{
  "n_layer": 12,
  "d_model": 256,
  "n_head": 8,
  "n_kv_head": 8,
  "head_dim": 32,
  "d_mlp": 1024,
  "vocab_size": 4096,
  "activation": "quick_gelu",
  "norm": "rmsnorm",
  "norm_place": "pre",
  "norm_eps": 1e-05,
  "positions": "rope",
  "rope_base": 4760.0,
  "rope_fraction": 1.0,
  "qk_norm": false,
  "attn_scale": 0.177,
  "bias": "none",
  "tie_embeddings": false,
  "parallel_block": false,
  "init": "uniform",
  "init_std_qkv": 0.0241,
  "init_std_o": 0.0,
  "init_std_up": 0.0241,
  "init_std_down": 0.0,
  "optimizer": "muon_variant",
  "lr": 0.00765,
  "lr_mult_o": 0.853,
  "lr_head": 0.00714,
  "warmup_steps": 200,
  "schedule": "wsd",
  "decay_fraction": 0.927,
  "decay_shape": "linear",
  "final_lr_fraction": 0.0,
  "batch_tokens": [32768, 65536, 98304],
  "seq_len": 256,
  "doc_mask": true,
  "train_tokens": 307500000,
  "steps": 5230,
  "dataset": "wikipedia_en"
}
Each number is 128 + 24 x the weight over its row's rms, rounded and kept within 0 to 255. Layers, rows and columns count from 0. Numbers have three digits each. The size before them is the row's rms in percent of the matrix's.

# up: layer 4 MLP up, 1024x256, rms 0.0332, rows 196-295, columns 64-127
# down: layer 4 MLP down (transposed), 1024x256, rms 0.0156, rows 196-295, columns 64-127
up196 062:111113106133076172097134151134163085075122160121113104150107105134096148145138147110134129108118112111160111076147152152111136152121156127089141083155150095105137149118129117131139109124071108
down196 063:107107143117133155132127120088107148114148151146153134139125126120189134140146149110116157164121140149157113119135138083124158138091155175142145100136115083141134157107104131135087119121066143
up197 069:111125122146118127112148127123130126158144124141166161112151134112153143181164150104135132129076122140126123135139136162093133137107122128107108194087118139132116102118113140114073139145136146
down197 064:132144123149084133124159173147134108175112174113156077094150149145113146161106167127130125149110148096150139114174144123132096088091092120120168178137127095130144081113137153107151178124161125
up198 070:096126107115108112126148139145147112127090132118149108125107112161156135126169124113129103133124089154141121177162147115112139109109115092123159098077149134118114152149146124125109155125143147
down198 064:141160138138122124144098125128147102125124131107122098138161153125092145123115134123128107142119126113107103112154107155138095079084144137139157118122139106158140175065109148151153096065126124
up199 059:103114119123131169137124135119123124156119101137123112139110116134111132176122139043153112182121112109188131095121118137122150140160090146104148137152113170157125153132122126188118071076117101
down199 057:113120128135112146127104126095085141165106170123118119154165117122184126123170138092120089129108156117145138145119133153102131128142124136160106122114142088101130138148082155106125150129126146
up200 067:109120172092109114127144139139169105101139113096138152180115091129163127133137136119109085113128138148124124125096070147141130111142134117106122111171131138164125135128137125102100107112193139
down200 071:172137146153152135106163153116128074133114149076145118077097144088092125155113100086087110128107148108130166074113102110115106108171094129141092132098116102122113129127134142112154148110111115
up201 073:131152128121139105103123137173136116111135128149090129126146101145159105109111116160134172149102122127137126148112154146129075136109107174102120153132140121112133106144114127130153110106132135
down201 064:114134107122137156134138119116135141122162098125142126107095067158102123124084111144110098131146155117140145087144089125124171127137084106148116109106148177108098108121075128100143112104118149
up202 073:114133126143163135124102139089126160123112122114116158109096065089146125121122124155117163125130108122150145133109118128155126124145129104134158140109150136165173099116105119117132138115136169
down202 069:151127123153154150162153140143139140143127094132157162165102124137122119132132158126151110154131106077153172125139095162142148164185152113115157131142133137124115102149160102129078123137162103
up203 174:125131101135129193130136089134147136093123122171113139140159108133117138133097168163176142149166134184135128126065119100125134145100150137182119123117083114123145127101127099108167130110163115
down203 187:120158126112122086127102153098098130148125143140111117143126126083105135096152166101173102135127091143126147128118112119135141133158127131111088111134130159116163099134153105115125138138151126
up204 083:138107142129138108154126092136108108150105111141099096132142158118132089126133122120134129159152144131133123131135093143152156122158132121130140124157140133150126148152158147156140141126150132
down204 091:103101158144133102154143136095137135116148122108141119110118105134116090132111140126124115120120144153095164092121095162135157136131147136145130124121153116113124096123115154058099118184120151
up205 072:146119147133132168160164160107102165116165125109140141103114128146072122150119147145130107101151129117134132125157210135081114150117121130139112132134099094137112144126109144093100152077108119
down205 073:097144141141123115082134091158086151141150128157147152128140135106121154131138088116149146077111101077134107138131128142140138191115105110109118131088103117125148141133133066129146141131122104
up206 073:107141189093148129145111126143132144122120110071143124136145132142131151097117118132166122140125103133095118094136112107181148121114091119102154102162149135083104159129111110140151109118140168
down206 071:127133148134153085146094105094111113117130080110134172150077093126087106155143111137142152097103104130109116107088136174112133106177142128115093143116116131116115138095123106116114167100121135
up207 054:102141121089155092126153105153158127119126102122136145118088123141125149146109140094120129144123174108141145132124096137131117143102121153114151078115138147089148139109175129132091091121110129
down207 053:136115123093124186171107128152137123108129192134128115083128128104162074127137076120137127147100103117134114123129141148129116085111090142142128110113126104143145108128097141173099132149109119
up208 107:101097110170116161121117131115164149152069127192147143076099111113140140145168115111124100146136116124168136111129113158092129107145181135136140173137088114163120111111105109150133122185099137
down208 095:132127117146167145130148130116174132115119133141076084104152135114141176113106161061131134150134107138120128116172115114119122160133125169131147158101137122148128135164128122107123146130154125
up209 072:154087151143109132099151105159164079090130112164096125106098157105084100178146124100142106108125128140120122125088120102130126113133152138150133131107106112165129101133132132125090141151132133
down209 073:097174131119122120142100135139137092143160141125100120085114159149107136202163151078124148123111137166143145123101121097126117139157121113119114133133134120161118164149121163143128179094160160
up210 118:125130132149099175132143127191107170127126098152118140091071095136101154174164142103133108172123123113159130166122158160126101114123137139091143153167114113159132118130160098118096108131101117
down210 116:114133141098100160119136110139161109153140167118084086124130124122133099108137119124123154167119130111156173137112110156135071144131094159116079120104128163114126156146080108137147161116096126
up211 058:118165141111105127115144113120157111114132172171122094113159135108133123191129105125126144167113168173121091132126170177130136116131135142100103130180071123113118143099146101134116136141170144
down211 056:113151163157132108089167103151166131113118123148167096125136117108109127095133141163133166124119138096142111148111143117113087129114103160146163083147136155153111103112162146119157101100137148
up212 148:110157141121147143104171125090132103167139154127123100165152140126139153079117109120124118131111114132126097106113114143132135121092142156120218160187194117143138158134137148127111155129094123
down212 148:137120142144150139085126094097140136084124129108125082132138091139196147164136152141126122125164145125082094145142114068093119132119161137133146145101114090129141097102109117122151086118094149
up213 057:091143132141119125153128093174146135156105122110167113112135092145137127164130109088136112122113144125102103127173125144126075133142168116175121106115127093112167094109119135150116151127149125
down213 056:117108151104071134119140142100133141107146176112159122106118120135145112118124168122099138137125182109161170159122136137136110122122093125142163128094105104159182079124098137114122116119148078
up214 085:149167124103132114139103107138089121082152125155128143178123153140120142106072128134138179146134110142096136144120081096152113126110141152120140121188132126140110150142112137159157136114076118
down214 087:132152105152156145160118135116096181135085105168153141112095116143125154147112112184096120110155120149134078167101108115083146119140143098131113101104132138098124089149114130111125126166114132
up215 065:118119172101134132170151169139142083138174116121119097111096109079091153178099132084141084126123122180139170102079127141139092134124094130103121107142100101150149149141172094127099113118108075
down215 061:084113146130102147112103120130120125176118171118127113131159161106131127157165135088104094134114151115125112133118145115120137177104118100143130136148143103118109146142112105132091150103112139
up216 073:146116144100130192155128120132151114110158183131110117100183149123117180096094120118148152109141117137107131102159101122132117104127149130113167105133123079167105111158127131140133155131109114
down216 073:134117156116151136128145112100137115133100103129089151062094109096104114147146142144126149132093124104138119123097174150121175139117091157102121167156144150136128126134151145113104137166122137
up217 169:180126141098147117128167098140130183159114156113139128131108189159138138102145067148125101122135118136127156113136139133135126112125138117087082113166122138123145131129181096161126128130155099
down217 172:115146135138157106158156127134152120116113146149148139119124123138095128072102157126141144103142099146094142139132152116136145145125123122123089139158101130106155148141136184135144124107128115
up218 138:128116146139140128112105139149145155123093099154148113133103121154130133064095094121120121137127121145108111133108123092140094144113143144133158088135155140095132079134170189161116164151140131
down218 139:156137094118117131150096111074119120109087159136100133140123115091136090105148177142118087147139128105165134155123165153164127140127163080129129077134100139085143128143121127109100097120140127
up219 058:121111120118143153121155113110125137145105143133096165068098145136129154115126128147144146144122122113160152116146128142141144134137103150114144117133108142087136154125072134144097097161139120
down219 055:145130113129157135165127087159102106130112106117107156143122128115145115099150115111128143159130089082127161128150105145160153148158147141128145129120141150152114170119132149142147117154121164
up220 051:129146118163085168139124138115150140136110131085152114126136147173105138107151160146135100148120148137097087150184142096091093123119137135124065150159165145120078129125087109141155150135127102
down220 046:139120082102143162083117129122095132097103099145097156114112110130104127094138074139085116124109103105163095130150147136144102143104182135117116146109106113098096134088117105099165108148096115
up221 079:123130159162133140134129120152163128124117100125130141128129145099126101167156079073108066168127127134150096091146074113099094113122130163115140127117084131133136129074169154155132127095107114
down221 069:081102137161089141117125154127187134160128200130081091111156115102084115115133120116110116146128109108142094136136121142168107136090110140129111154086155146122126135144101127143141122077133111
up222 067:066141150133144164119122141131125139129146151090098129130141087148097191160152126097111121126114150101080113123146077153151122143130121093096106120138183111158122106135098110128089150136124135
down222 062:120087160137084168137124155124153150101128140120143117090110114091155132081117140096109148108119122122173158077140158143110148083105135132133151138094133095143098125104111178116098107123106099
up223 174:097108133123113113100119096123157117136107116079137111123128138118088101116133138123139089121127170144167108129111116126124103095123190153185069127099118159102160093129091091137084141169144126
down223 179:121110077131142088179145137099133105157150129100130172097129136136085148133177094087114147085123153105150156137100158176135093098148124104124126105132158153126119123146119126144131117140129054
up224 160:137141096088064162125074109086172149115131102134107127157142145133135134098083095119122080143153142149147121146126145116168115120164141121140134148119074138109111127162104160125126137113117113
down224 167:149139118115127113127097130128103157143088114168116161151091089117145151097109144107103163101143157126146100128128135141141123125152154120115105124139052124139127162151170166144133138153122084
up225 065:158139156127119130118111117151177094118101121165118144147129121104159119123107132143120135125134093117167125139103049120139167098132168134160140113134128103152108122168155135146113117105136115
down225 058:127091147163133162148142184150094137135157099110150097077118117095110095163076149114103125134102157163138141100125111108115108134149084135114117138103142124131129148166146131114127103148101148
up226 072:146176182127153125117148101079120129100140133109079177141131165102081148156125143171145133139133141154139141090134122082144120114109174130151083135115173113126159142131129135112108146137120147
down226 071:132113127129141096148113106154153098163144088154121160114055122129095091139140113139107202123118100083125115085102102140144100147170150165121141149144124170131120106123157100144161122145123113
up227 087:132122158112156121098097138113154113111112153143118127124198097140161096173161110134099143141122147128076107149113134148118112188148122120172099091107123131135135128135175141076161146115135124
down227 089:141121115155116166117136138132134153081150135106115103123077101112119131095129105135124144141134127147103158102087140105119115099131113148102102104138109091168123125123146127092122110085131112
up228 118:107136134134164141126146123095134093097131091136116155088155114132154144172103125146109126111130119156163135126105125149128137148105150096123100120167135076083172135091107135115081159153172133
down228 121:147079161141141091156137103136103128122097136129118116160171101118145112126105164125110124124101179095170143105144084096138139144150157121155142136137123184199096122135129116105158093102149096
up229 071:151079166092126133135148143153129129157151136143143135102120128106151143119109108137129145104125183118145168146135099148121114138150115125095112112121146085101171147161132095092155115131129121
down229 075:154097142098124092149150148102125115137143114079134113123109079135117111065128141097135100126148184118136145102137170094112145155109101123147120153120137139118124120118118153109126118139117114
up230 062:139126148105128110137166136095122114090117121134124120168114154177111134118156137128136119107138138145127153157135099090088122110115159126186147144165069091124115141144154117112145123077124116
down230 059:116146093131131105146155137163131126135168103148092126127141161124103141122104080096163164110104133150098073123137106121101077130153099148131097115113089122191140117126110099150155116110096114
up231 187:142138123102125094142098135172120099116098129140113139122128126134134178138148098166124136140125105166103118102111094141122116120134106103072138120112163119124145149110109114175117093178107080
down231 191:146111134150142175118107107146144129104077103131122155062124144144166139115120144104077168139118097097119155128118127142132137104098137114161155158106097100123109147136163110138099110154120099
up232 061:139113147102142149141137108121123148133126141129133128132138130114133131153113129144150152113153172141118150142161149092149128118135162112159131121136139112151154121130104120104142190158128142
down232 056:128150177114159101146158111149114121144104144123163139156049119150099144144111146140123147126122151100164168111167107159126131141153135132124152139141135151171122085158148142118109112138115112
up233 170:112155152169146077116111143122151148064109109167125112136160117112149120147123113127133108137107093163125108108119150129163111121111087088087107085163088129096089153098103164117148126144135093
down233 170:115139124113102139114157136125120162157076168112082097115128124112125157128159131108110140187147124110100129143130162097109127128129119083134132116102095187100082157135113106165167119107146130
up234 074:104103141135152112132150154157163123105109111108106099121117133155113125093100123105147125135132157092145140130136105090144117125106108133119133150104077114137084077151107095109149086141137117
down234 074:125150099128149161178097146136111109135134138116101122115098095153122170105151141077121083131131113178143140088107174124128120126112108114105061164114144122142106193144106154155157144101166139
up235 063:120173116110114140150118120118155137147173121152140115122145099108101105154121092087139114144126167127093140120101087140156137093138104147112070158148105132162106065127148104119164088129152098
down235 063:152144129148105152093147117151128131115144110107155105068113132085120125081084111121097092111163115147115093128115138127117132146110111129137133146108176131147101118153135147130145123158138132
up236 058:117098157139128119166129145140118121117132130114096114124097119139089089171151114130110101126128141114113113091151099136133120107161168135140121112142107131147168068110118139144135144135136121
down236 053:138122138132094095067150130115161116114178119113132134075151091133120153169124110082103131140126132111115175126123109121138116136102152107162122129104147114156121144144126144118150099107134102
up237 068:131117142114202102177133132139095120132119092080130143108122128147108127175132136122148121116107137118138129132146102103166130140133112118182107073125131121077197150097158118120122139144102161
down237 061:139089144135107112176130109165136135131134125118162164131119148151100082118173081100142147148081125119160134134094113176145125148114132098166125127145108132125138116095119112107102128112119123
up238 069:189111081112130082072154093098088109121110125221154182155108177167162105154127115141131154148120152147115128164100130187101123148134134157164179189123094112099128139117124138146113090108127134
down238 068:146121114164124075145163142151124146135140150152166090154127124168131153109085137139153121118146135166093120109151110092133117104136093092156137142128120134129148068132158133111180108099137139
up239 183:168080169136107118112148139156141132113132154123127114156109131145171160139092145111100121116108142156149126133141141146128097147130136132118139101106067112112115144120121113167121125145156158
down239 192:186112093132143075152136160105123136125109189148117080111120155132129155134094158112157105158148131121122186106169139117169104086121120143124081124121117145109120128158111157134120114118150171
up240 156:123129139113139133195176119165186127068135133053116102136133148139113096065130117102114113156127105127111142107129102115143103111139097143152135126096106099135147101154154134142141148137099138
down240 162:149151091129156137133098150108077136139117129120119175128115086095109113115168106074111131140142092089139131124109097142121149117134160104155129119116073070113127147114140137153105132150136146
up241 073:144171113117111115101152138129147120146102118121108112162133102127120072104130122162110156155127127148110123139120170141143075087135131092148115129062133157147129090110162138119121150152112100
down241 074:157170110127177172119118136125112131161155117141168146120162152119136135108093160117130163130151127130121139132185110146165107188151117094116185109139128100131144114140163119170128097124148146
up242 167:121100143136144142113154159131100109137135116153092132113115119148200119088162121086127116137096098155110168133146156141122149141093114113077138107107180129102135149084103151127148130177136090
down242 177:146124134136152138152097152142123090142096213130128120103181138122140142114139179110153137129098124133126075144160079061140103106110136126137131121139118142139134157121075160124151136104117135
up243 061:129139157155141130135117128128135127122123081161130106144140152127131138043120113114116129140131096150080132146088114083106136111119100133121143122100135148098120133165144152175136069121108128
down243 059:152138075123144143152080146097118109153101113134107109159151109152131154120139168119128080138104146130096117155122133123163138130153154082137100139125112155094105155120133095121106161130177162
up244 064:102079107113111115125151082123169103153161130106104158143121149109147131136096129099130107111084103111159123163155140156149100123125137141111146141154164107158114144087135109126103114143121110
down244 066:103097140122138124159152158109114123127080180100145129099103129102141101139132153104127121115121127111152134125138135116164172119128096109138140165121119112135143114114124201159125155174118096
up245 162:088118125138120183159147151123086198123179128161152120118110075112131155118132159128133084136124154156093131174112123172173145111140169126144145107135117121137097132126145141115123087121135087
down245 163:145094149142154136141171126152105122142135125112113093147129115114107174135104157114128140154124140121097147126076120131142101104171097147081126098106125174129146107140148117135125145117145118
up246 086:133167124102150141144118133155148162123115133123120150076158116116115166124095099171144114119118161117029130147107117133151081148141172127142110139124128152116133121134128118110109144161161131
down246 083:169128126111125149073135108130145084085114108103115126105095109092097143105126057131081096161119098099114160146078153107128131145135113119098139139141115159125091097145165120104116114094143094
up247 141:086176134117077151165137093155142142139149147105112140156161113100092117104146124108121087153157142146107141148122127156155104137117091126092118143142100195106119132080116130126106109169112124
down247 140:152133117102098119120152122096176097115125161113104096113096101119095174103122129133121158139139139131097125121093140106138093098124123159088132147145120085130088128118153126183108171142094143
up248 116:112114100144125143138116125148155111107117107173154136090114135150123134160150107113116108143100112148124133084129153157162124110134149135128128175154088133099144093130154118128116163178148130
down248 121:094119073095087145119113138116147142125100097111111126142144098112137106115123127127107135134104115197150133150130116163131080124087147182127155147138153124170129109128096117133136145145086108
up249 065:097124083085158100168117123158154132105149107125118135093172159118123128124110176121120130133091105107104133126126123064142117128129141143171169187111122116141102130106127105124096169124105167
down249 063:106135126123131117125147128147119169128130127128111106166075135141139114169094078129134107137093124102104125120117115127158111122165117148118128152109106140130118091100120129125144162136132123
up250 066:121116136147134114122135116123116128116144136125077129149139156083106100144153092125150081131092112142161162095101101089154116132107149128135141188130131114130183124089152146124140134167112140
down250 061:086101107096102117156151143108125118165126126105095156165094151134108110157141121120155150124116148163162118114114102118124144126155122160119113158162147128148118107137100144132109155155100161
up251 089:121118150124124109134146115126140110091157148172091126083137145115109143149161127130114134116129139140086129107092131111117149105129155126134117105189153115138138107130136088130110143178144128
down251 091:105145179139121134106136112159143122106162107139128133071100138092120135194110108136141150133085147158159114116102127107131138150106147152129136091174140144148114146154076118098123164154128143
up252 060:163169149152142142103126182095148137127141124139140124160144093136115094126149126135110153168138143116124119104129134113135144130154118146138095107124108135150107124119153127115141132085125141
down252 059:121123120150089178122101128181132175125157123137130088119133096145143145110091105179173151134123119108156123143126133143142085144099126143119118097106124111107109158172126107126121127130121120
up253 057:131118131137131183141127148115174133138176091131130126144110059067084092131130114097124121125120106108121123124108131116153132102129134115145120178086141169173123071144129100126132138107160093
down253 052:107103101126118143117127104138071145105157110123099168101100125139109129119142165103064115096163097127133164120130130146115142177173138132119097119081132144132101159168120115156105101176155130
up254 131:148081086116128087118103145115158128131117154159087137117133176133120119146144114160121104145112104163083122188130146158112141102118136151139163107126098133133129123153165186140117117139132130
down254 128:185110090136112128132136110117169114094108110147088084140157096149136165114118100133119158165112137096123146162058141155183123119099128118146119164137129177123097160096169110149102125112176100
up255 068:135168121156103128139146117142091141123124125087140149150134132149093096067142139185126121149115124158111148131108135148129104075127157120132100148115108107129114126116130101120149118118132104
down255 064:110153143157149116063131123170105140132151120132122161143147132146141163134098094106077121128174100139096133139111074109123097151141159139103129134119114082165142174087153152111160098126153122
up256 144:119154148124166104129143107133136125118097093085090137092162131101125146102126100101128169106109109110154136137130129133131182090132091117111149119155195096143133130117065142123132118113112141
down256 149:153133157165132193106119126146132131111148149119103142111168143083158108135149119157131158107117116119163098114132122080127106111115151118091110171117168131165139185098090172183163102126134117
up257 069:160076126079099145111115150115111105150165142166158127125137122126123118131141119120123173125155122139127149143102098183130088131149124163077142149137089121088167099156102098116111113121131128
down257 071:170184087134093154120132135141074103118131135126158114088103117097127136093075155108122080114156162102177128126136147152139153109120128136093151136103133148150151097158109131111178116180102173
up258 057:135130103154175093109113123101112168123097133140144172098146104151130102175122132145121121102149119145117107169146163118104169169133127100158149135105129131160115131098138184123131138117111148
down258 054:126121153153103114104166077174129121089143129142129123137086127154142105177117081141179111164119111076078160157115122130113130119157124114156144126120079094128125128147163101128123162102143085
up259 057:151135160135103099128078114154117171142130131143169133139143147108129132139164123120113151123119116112076141123136145115155103128097122124129139127111154142107133115096120154139095152148115162
down259 053:133133124127121135148133188138136151128093138144154083126118097125139107146104144128118111159102142128187117125123145148139143093143164129091194179139092145099132082137116166094102165129129165
up260 062:127115115119071141104137118115151083126131159087132093134121127143136128168147135091100120169137149135162118173136112144115130119126146097101098120178102122100099116135106090106129145167117133
down260 063:108169143136135142146130115158114111129120131142175112119109145130102140142124122101122133102113167127171085104140158079101158142102170139137165098126128130099133127097085164125125119121094145
up261 057:120133121141174151086085135121133151097144131142138163131152104117128162151115130122121156093091142093082148120105130109162131139149098142134117128144138134149122123097121073100124143145116117
down261 059:179120131143108146100178128149129135091133093103126162099100119168130177131162118141124147120124135126120156152129115089138144104168136110116132127130148155106114114156147119135133152192100132
up262 161:096099132167085126081122141088166130121134105125078132118118123087131128122126112170108109138171074152145134099106102082123144147131146187084144101130118118112140139125155107126141157162134140
down262 162:158101118104099152137125135141145117137114133168134130140137122090157169133189137108084119068167105147184086150110077173134125123145153181166132153120095193131130113161157138112123137135144141
up263 058:136095134113089185184113126113129122159151156115182136190097137170134141133134130151126123109133120111092124091140115121128162115174141114107109162115123137167131102139151128139137142102143134
down263 055:138129098122200099088136125113126135102111085134142163111117116172119133119122144105080099114156150148108156123132117167102160126161176105131141144123121112144130140116155133085111110162146110
up264 062:173181112116116100113146151129109124116139127116165129114145154134144077143144123121148178121144154151145128130055167178121119132116075141095131147138114124103113124118136136130116133100124136
down264 057:140168125124153154108139113131120159105115145172143123106138157115130112136116101139124114131087145141131106122133134111118131126114136162130145093141132138121151097161105132095171130120099207
up265 056:125100144125115146137195126145123104099164120163077155154139133149102142164147131101149104148113117147104119076130106136128130159112160124135131094105096145109145112113128103154094108170146110
down265 058:127113165121086148130093087133090105173113169119122123121105166132113154152152155063093139131105115130118126090125129121163156116140143134142131113154154089143110123141103147096111158120104182
up266 061:110125103147144130162146148089132112134163099156115113104153142129136123154139147141131114121106146160156125148146159121130125128123085123174124106172098112148101137127100125113100121099168102
down266 060:075087180126091093097116106145152111144117164114103070168131108182114131112171110128156158127150130086101113095080119085133108141091093121108124156122130139146127142087114131150144114089158100
up267 128:168068119147102121097123151138139162151111139126140146165083148139137142123133118124132119108096144112121127089133067169103104133111132161173161116144134084138160115119185123122114139138100146
down267 135:160180157121129147137118148119140163132134165133134107136148155118128175134132133150160107126138150157134133137138121115159101098098139117160123131120105095125145108137112142139120159070142143
up268 068:111110120113098120128164119129124109125131149117111089167128123129158158078089109129120119162134131128111134107093167141146109162133137187069170139187134119115109139145149124167129095109174129
down268 068:124108113122147141156135147123138125126122121134140094118092083114146109149139149167098116141100140150171138120114127137148136123140093129128127125141113151097129093162098147117134110137106151
up269 144:179134092129117143093111123176150124122126150164126126121160149149162102142163092117121138168135087126156155109127146129100111137091103105125142126110064129127124127126107126117166119141118091
down269 160:146146100159076113136129108114110132140098137107122099135146122142121178125131108108123117128134109177107141167115084131164159116128099158130095163113138118095131171101085124174160118133146153
up270 063:104127156115116127145126129161131083125153077121122106130152099129104132094126101131141151147127095147142169090110123127123055163106110130122139119123088128146127083125118113130154129103121078
down270 062:079133141124079149076083087166112119126135142137101111137126121154151132135167134135085105102204103119126115149177110109098160159137110103131099087087130122139145129166116141141151144092116141
up271 065:140141138112123081125146168121121096140118153133161148124094162143145127169133138057136125123157153140139138147107075112105102144116093144113106129136090185117127129118197130123144107071118127
down271 063:118131126139066141115143154136104142154131149139137108103182137092105146140124089103118087133110169147129072118147164097122149115083095134171129101149123081102123106116114131152109105119087117
up272 073:131114124126142137158148156128104114105129144144070115100131141160089158076159108128105128135144121133098150103109122140084091126135116125102139095162116126121147153165160081155124094137125104
down272 068:131125121133097130121102098135167115109153103146089117133179129077128147088157071123143117148125110162099104158073115144165106131074158125156089116148159133113115165119098113117129121136129141
up273 078:107162113114175123118125124111125134087163163147109148146148105132131147183165112143120147160146125137120124103101142115106153119150163132168152113145109106165125114128190129165131144120099131
down273 079:132101171181136149118153094149142133110148119157116122119102148088116140130088095132139128115128129127129143093102069140106108136128093182132130123105110118183141114166132156086124096099136106
up274 071:111136094113101119153147113129141103118152139115090130179145105132100088141119149095140110140103151102154131091137105134122145148140141161126134132115122107135093127125150129118156091119126095
down274 065:108043137090114132134152129115105120136159154133134070125139084135137150125113125078143107129171133167120113122105110143132114119106056167171088177124149113145116142152113152138155120101136100
up275 064:126103120135116116148176073146110172123146138148100121112148130144129164120128124139129106152120170163108121155145125099157123168097125156115163137139146133130134112118116173143121140122098158
down275 059:131134072101121127147123112153147138144083141133112131131099085139157101158158107169144124141146112121168150119109155165099099136122125120106145147146107118157143129133091129178162167113146085
up276 156:128115117180155143109120120129121099152150142079166101115140109115122136101125064102135105100147101129153112128156087134125144124086126115135143130127101140123114162095060148114129085125093110
down276 152:131091118125094121158130113067139097134109115139136127145121126111156143164131165129139152115108108143129098190114129133078159145106130123139130153138156108073130143125125149148179155157091078
up277 064:118104126159145164109137152080137148127151124125127116158100074188118124104162119129142092100110120109137101121145106119083115155102143104127158124091173107162139089139092154139126171103107170
down277 058:114108114095116104134120122101106119130163142116160159143149090194117143155143156115154143149167117139121172117142099139096095100121100109166101154066115102125130155134105136136125119112139104
up278 075:138188175105132137134101170157152117108127086145104125136151130086112118104105122113113201154136143083120145130117121072148107104131168099142108129112103107136092087114165081108143131130156113
down278 073:134125147135094183102097135164081166148137147099118094142135147138134124119142136124102151125136126134134151130121136086118131161165119145109132086120121119159114141158129164157122107100136151
up279 067:112187106102139151149181109119109116100139142115073113181159101147100165128140112138134113133095145160066147147144104148159110123106130115111126107122149124120172163142156119129114108108126107
down279 063:151117136114148124118135115109157115127178103117120142153125118091137127069097101084144129135162123106114121136107064148104087123158077130150122146095123126184129168118135165170131106088112107
up280 136:131095069147176136167121148133119118152139106109147133106109126108151150139107116145117096130099114100161141119084118122145145150120130150103124123155143111146138090131112098146163136130130119
down280 129:181095095113121139129074138159148105143116122106119142156108183135157118140157074117114109117117108162110081136133153086129155160132148119127113161148154157091141155150126169107150127155165150
up281 180:117131110105131138123123117142141128150118131116156120135133169137065107124120100163109123134114136130120113120159142090073154129117131155157098085084111152101152143157095202146130126159154145
down281 184:143139087111115091164130152089139149161121119139145139121145120131152156108152129076124093139042138135136115143140132155137125097124112146169175178109096135104130146153103106116083101135120117
up282 165:122121143145091117132107123163069113144130112129200147156182112102157087135122121130122108143170150109149098119167151101135114133101136082130113130124130118123115153062134115123103113110085153
down282 160:141151136121127110072104131119116154066124143113091107162168156109146111117111132155140172135149145126148110124134135113133135128139114129100134090123122088149160120126150108171141127154159142
up283 054:150184177132108166134138108121132128162116151085122135145124135173141095103157150150099131158146159123169123091139140137116151126156128125131074147089108120115115126132074108125118151132165156
down283 051:110111120124109105124118096153144139135134112112157093143102094174112094036118154149120163133107156115166172070179091121154095117119161138157113127104145121133103168106149117103141082138109156
up284 066:130119119127089199160107094191176153165128126138133119082141134122136134139131136141142121131099130111141105133145072134114099121112178168150128149144123092073154124104072110151097127139084144
down284 058:111116119100128131149153168160126153121151128148147105120081127167118098121111152122076161147115138106186112178122124134158105140143121120095152132105135172105139092102103113129122127145131132
up285 148:143145101144123111148108133090136145117107134145148156164147137145161085129165129088159105129174144091110126078129123161150153076171194128130127156166130095105111146141109100132126134175115149
down285 157:125117117112138085153143159121107139151143142083107132133105108120123159163095123127111171137105121152122133132139140103140153123153120121134134144122076110139155102126140118081138164124127123
up286 187:157147135124132133102114115149137114087129140088128164139135104116067113110115123120139135123135116173110130107086113176126098130125105123090139153123118126095133140159131161108139155124113111
down286 189:142146130131153114080120153063159098075127126111116157101126088103128102151102139147173106155103116116086148088131135127122111100123130150118135125158127161147101086141162070130089136122107149
up287 165:129109091143150114120129098109125120094128108109132114136130126133137129156138115136148135111094107152130137122142154153142122140078113122163140134121088183137104107125132129117145141110107098
down287 157:158111123118089095144148155139143150139115131100118145144117160126135172113163101117091162138090167113103115180162108165101149157131117084149147138134165118143159126124146167142155158143117114
up288 067:141163119111162140099140179149160106102109111147134112120122090144139127146116114152106147128143148094123132101098127116139106170123161148130127149123118129162126062114146120095130132127140147
down288 070:159110118116122167112128158146174131107203109116118101095126148150136148126090112128127109121153104135126156106180109106109103131125064116130121101092151159122122117177128136128147099123074149
up289 153:151130118124110136127102122138166143117102149131151133124087155133121166113096110116138097131091120122139138110132072102163100145179116152147145091195086133129125140133177108138120108131103106
down289 156:103111136118135162123134086121144118152115134113121134164112158119128113129130094144143112141167120143149115121106161124128139115131147126162150080124102111080087153136115117150098132111107137
up290 119:106125105179165151129129115099116119126116147100086128146138128179135126076144134164137165175095152118102117108088124066111123122117137162125151202156108110113122127120116099140152079130112136
down290 116:131114101095128133069135097174129118142153121152118141141121104132145119098109111114166092133130139166118099137124067118090093105165144110127098141102090114119134133102120118129151103131124159
up291 066:152129154094140150152094164152128115116106126088133119095120147138101131169123145102138123147145150107133112089152059106131094158150127133139116087153092150106122160095114121160113120102083139
down291 062:124115174137129144117128115131133145136143114146171138081146116105095150131123109119135128103106118110128102172126127151154145124090134108170098080109132119072113082120142092087122140111106157
up292 068:146152093083122100125147091090073171179127133169163154101094140098099123122107091104119111105127133141148189155138105182132102126104099099110139171128143107135172109123150176090126100120142144
down292 066:149133116155142101178172143120136151127119154142141112118099162152139124123103116165122132115153105123096120097147101131124180144145099128161132131160138137155125096140131130139149135175144132
up293 175:064147167147153126107127119154123111140133121090094091128152147116157146149070128078131115127151152150133105118109133106119122165115094111113161159135163126120126120150119180140081116125101137
down293 182:152119109145138107098144118113145074108122121144138116130100115117167085144155114125131109113094114145103111089133112114098070117118120140145089118104116126158120169180104096102121117085149209
up294 062:122141158158126181157133152168159160136131132079151097140141098136154134128120152161122107111116152152113145112147136108132185138167124123161116114122124099174128150133139126115113118153109132
down294 057:161149127145199133137108156125156122131104090107090102167114126128129149133141111108148151162078111080113160112129144147154122136150144120098173154132128136148100165110148096133110157108165149
up295 081:132113145152153128115116131044105084133126145154106119152167133131160145120153130168106108125131125143101142162181127127144127127122099108130102118177143161184129165150143147109141126100123142
down295 077:177146079157144146093129171150162091121115130107132117124126130119101147108127099126149152147153134153115107098118114122097125118128155085122109132145132148133118159118120117127109158165124140